Weights of a small GPT-style language model, trained from scratch on English Wikipedia.
Training: a variant of SOAP for these matrices, 109M tokens.
Each number is 200 + 40 x the weight over its row's rms, rounded and kept within 0 to 999. Layers, rows and columns count from 0. The size before them is the row's rms in percent of the matrix's.

# q: layer 5 attention query, 128x128, rms 0.215, rows 0-5, columns 0-127
# k: layer 5 attention key, 128x128, rms 0.22, rows 0-4, columns 0-127
q0,093,221,207,178,137,146,213,178,242,194,172,156,195,208,270,167,181,214,203,254,238,241,195,189,176,144,250,218,261,152,161,221,149,166,162,203,231,257,236,241,230,209,248,229,153,262,302,199,164,206,157,237,234,192,165,133,160,222,244,211,209,194,208,180,209,213,240,119,217,271,216,254,226,134,203,275,240,204,258,242,129,250,137,262,199,195,207,192,246,230,193,165,153,187,247,215,174,219,249,193,261,207,212,189,304,207,249,193,135,146,157,208,196,196,223,151,205,162,229,188,148,192,152,175,133,243,194,145,126
k0,092,195,197,148,187,228,173,225,287,203,212,239,153,207,215,161,240,232,254,217,200,180,252,224,206,197,191,237,194,222,181,218,243,219,178,162,203,250,194,149,223,207,125,216,170,195,233,130,184,222,69,218,254,145,218,192,240,258,252,123,170,207,187,156,210,317,208,144,103,184,169,168,184,144,165,247,192,216,223,213,192,209,150,189,235,152,195,231,190,110,153,221,224,178,207,261,208,175,163,143,230,277,251,114,271,227,194,172,191,204,218,219,207,173,217,177,187,268,207,224,203,224,201,129,161,264,216,203,255
q1,092,226,197,174,202,176,240,217,183,164,222,216,211,209,174,269,160,249,167,230,167,152,263,169,202,133,206,156,219,276,204,216,199,263,190,120,208,144,226,188,227,260,139,251,227,213,145,227,194,224,157,162,234,229,205,204,237,193,150,223,193,207,284,132,191,198,224,219,124,223,183,182,222,222,185,182,253,185,227,210,195,138,180,197,189,167,201,221,187,259,228,208,235,156,201,140,179,107,199,247,116,318,322,175,231,220,225,216,172,282,228,283,204,127,240,257,182,186,222,227,152,167,185,190,225,228,209,161,202
k1,088,195,299,200,238,187,165,226,184,236,212,223,181,236,230,199,167,238,170,206,206,151,204,215,237,193,117,191,198,215,291,271,179,204,168,184,158,212,143,292,195,239,208,168,243,154,260,228,240,213,125,208,204,171,203,132,254,151,153,197,143,226,215,258,211,172,228,188,228,149,293,161,184,242,206,143,240,191,240,81,192,156,272,207,182,195,212,199,227,185,161,222,193,163,249,183,196,229,221,148,249,263,250,145,186,198,159,265,183,223,224,203,183,158,213,189,228,195,194,119,171,161,229,228,225,141,236,108,181
q2,094,186,205,135,169,206,179,195,227,165,213,217,172,204,213,175,187,98,239,246,213,156,164,202,187,160,210,195,175,134,166,208,211,216,141,153,196,132,192,202,162,289,136,178,223,186,281,117,213,201,167,180,208,222,176,237,170,179,326,211,185,229,200,241,169,255,181,235,173,173,202,204,167,206,220,202,217,216,146,210,219,290,149,152,231,132,169,199,187,232,130,289,241,198,232,160,207,222,211,177,171,210,223,181,250,303,220,231,191,101,200,216,245,243,202,270,222,185,238,120,235,184,170,197,192,195,268,257,200
k2,109,186,172,230,182,220,191,145,181,118,185,161,205,131,182,234,182,199,268,145,146,199,158,154,176,172,211,230,185,147,185,205,216,133,191,183,206,183,242,218,250,217,229,223,203,262,195,255,227,146,224,218,142,202,231,239,174,173,195,136,214,192,205,182,193,216,194,143,135,109,258,208,178,212,159,236,146,238,275,185,227,225,245,174,225,241,134,246,318,211,235,233,224,218,191,167,182,204,185,192,177,185,139,227,195,236,296,209,172,261,173,117,155,179,186,187,186,133,253,230,268,251,172,195,100,268,214,232,206
q3,098,218,207,203,222,128,218,207,181,243,198,218,133,117,137,154,121,233,289,178,214,263,191,200,186,237,225,288,185,256,181,197,223,156,171,218,187,235,187,212,212,162,218,181,190,187,275,193,185,201,228,220,124,198,256,240,193,234,295,293,176,154,179,225,202,260,281,211,145,187,232,240,213,136,223,243,227,226,209,203,215,185,226,105,230,184,194,182,248,238,130,217,199,166,150,176,246,274,166,218,237,159,166,169,244,259,215,191,235,142,195,234,255,209,153,206,241,208,139,200,227,222,206,181,134,153,197,163,157
k3,096,217,172,215,181,148,203,225,158,221,237,226,187,188,240,193,232,199,238,236,234,231,92,257,197,176,245,190,155,221,166,245,225,235,259,177,198,272,191,103,146,153,193,171,225,220,240,177,209,170,167,196,240,232,192,186,256,228,115,215,202,193,250,187,223,187,258,186,152,243,131,215,160,182,203,234,239,149,290,217,246,164,181,230,149,187,187,205,270,217,225,175,219,271,128,278,182,237,231,255,224,126,217,235,222,236,220,186,235,218,140,289,239,132,199,201,159,185,229,151,168,188,227,149,172,122,195,190,131
q4,098,155,241,183,200,193,152,245,179,243,222,230,263,188,177,270,225,191,217,137,179,174,202,274,229,228,215,237,232,193,195,152,269,241,131,206,213,275,223,129,179,152,260,211,209,214,275,158,125,218,238,225,305,173,198,254,167,238,106,241,225,221,178,211,171,167,215,150,216,130,160,211,171,211,235,203,155,134,181,210,229,204,189,218,204,164,157,148,231,236,205,171,126,200,190,231,214,186,220,189,167,144,199,150,89,130,222,215,225,256,234,244,162,160,222,248,156,235,151,158,251,233,160,182,194,175,231,226,202
k4,087,211,150,267,194,213,199,191,177,233,169,185,287,176,206,197,211,221,220,191,193,227,223,224,206,202,126,166,232,144,151,205,124,252,229,235,239,175,209,118,178,190,217,251,270,238,186,183,169,180,190,128,256,208,181,223,265,215,189,216,212,239,137,213,155,193,124,244,202,223,207,266,154,142,169,215,236,228,121,230,186,192,202,244,163,221,207,214,179,222,199,189,156,263,207,215,179,160,263,204,243,202,185,226,214,191,199,318,209,166,94,140,246,253,172,309,175,240,162,179,174,271,214,183,228,210,231,288,228
q5,091,210,199,216,186,180,230,217,167,298,251,217,147,218,199,209,161,172,200,197,167,224,216,230,271,201,146,217,190,195,259,220,169,195,216,273,154,214,273,171,152,189,138,215,181,176,183,168,204,166,187,197,306,149,185,234,215,232,242,204,184,168,197,222,182,194,248,269,209,172,93,188,210,177,147,137,205,212,189,164,209,189,268,187,147,204,220,247,188,190,249,199,202,153,258,118,179,220,255,250,156,233,177,166,89,211,223,198,197,251,277,210,241,173,278,130,249,133,242,198,204,249,173,279,201,166,191,174,145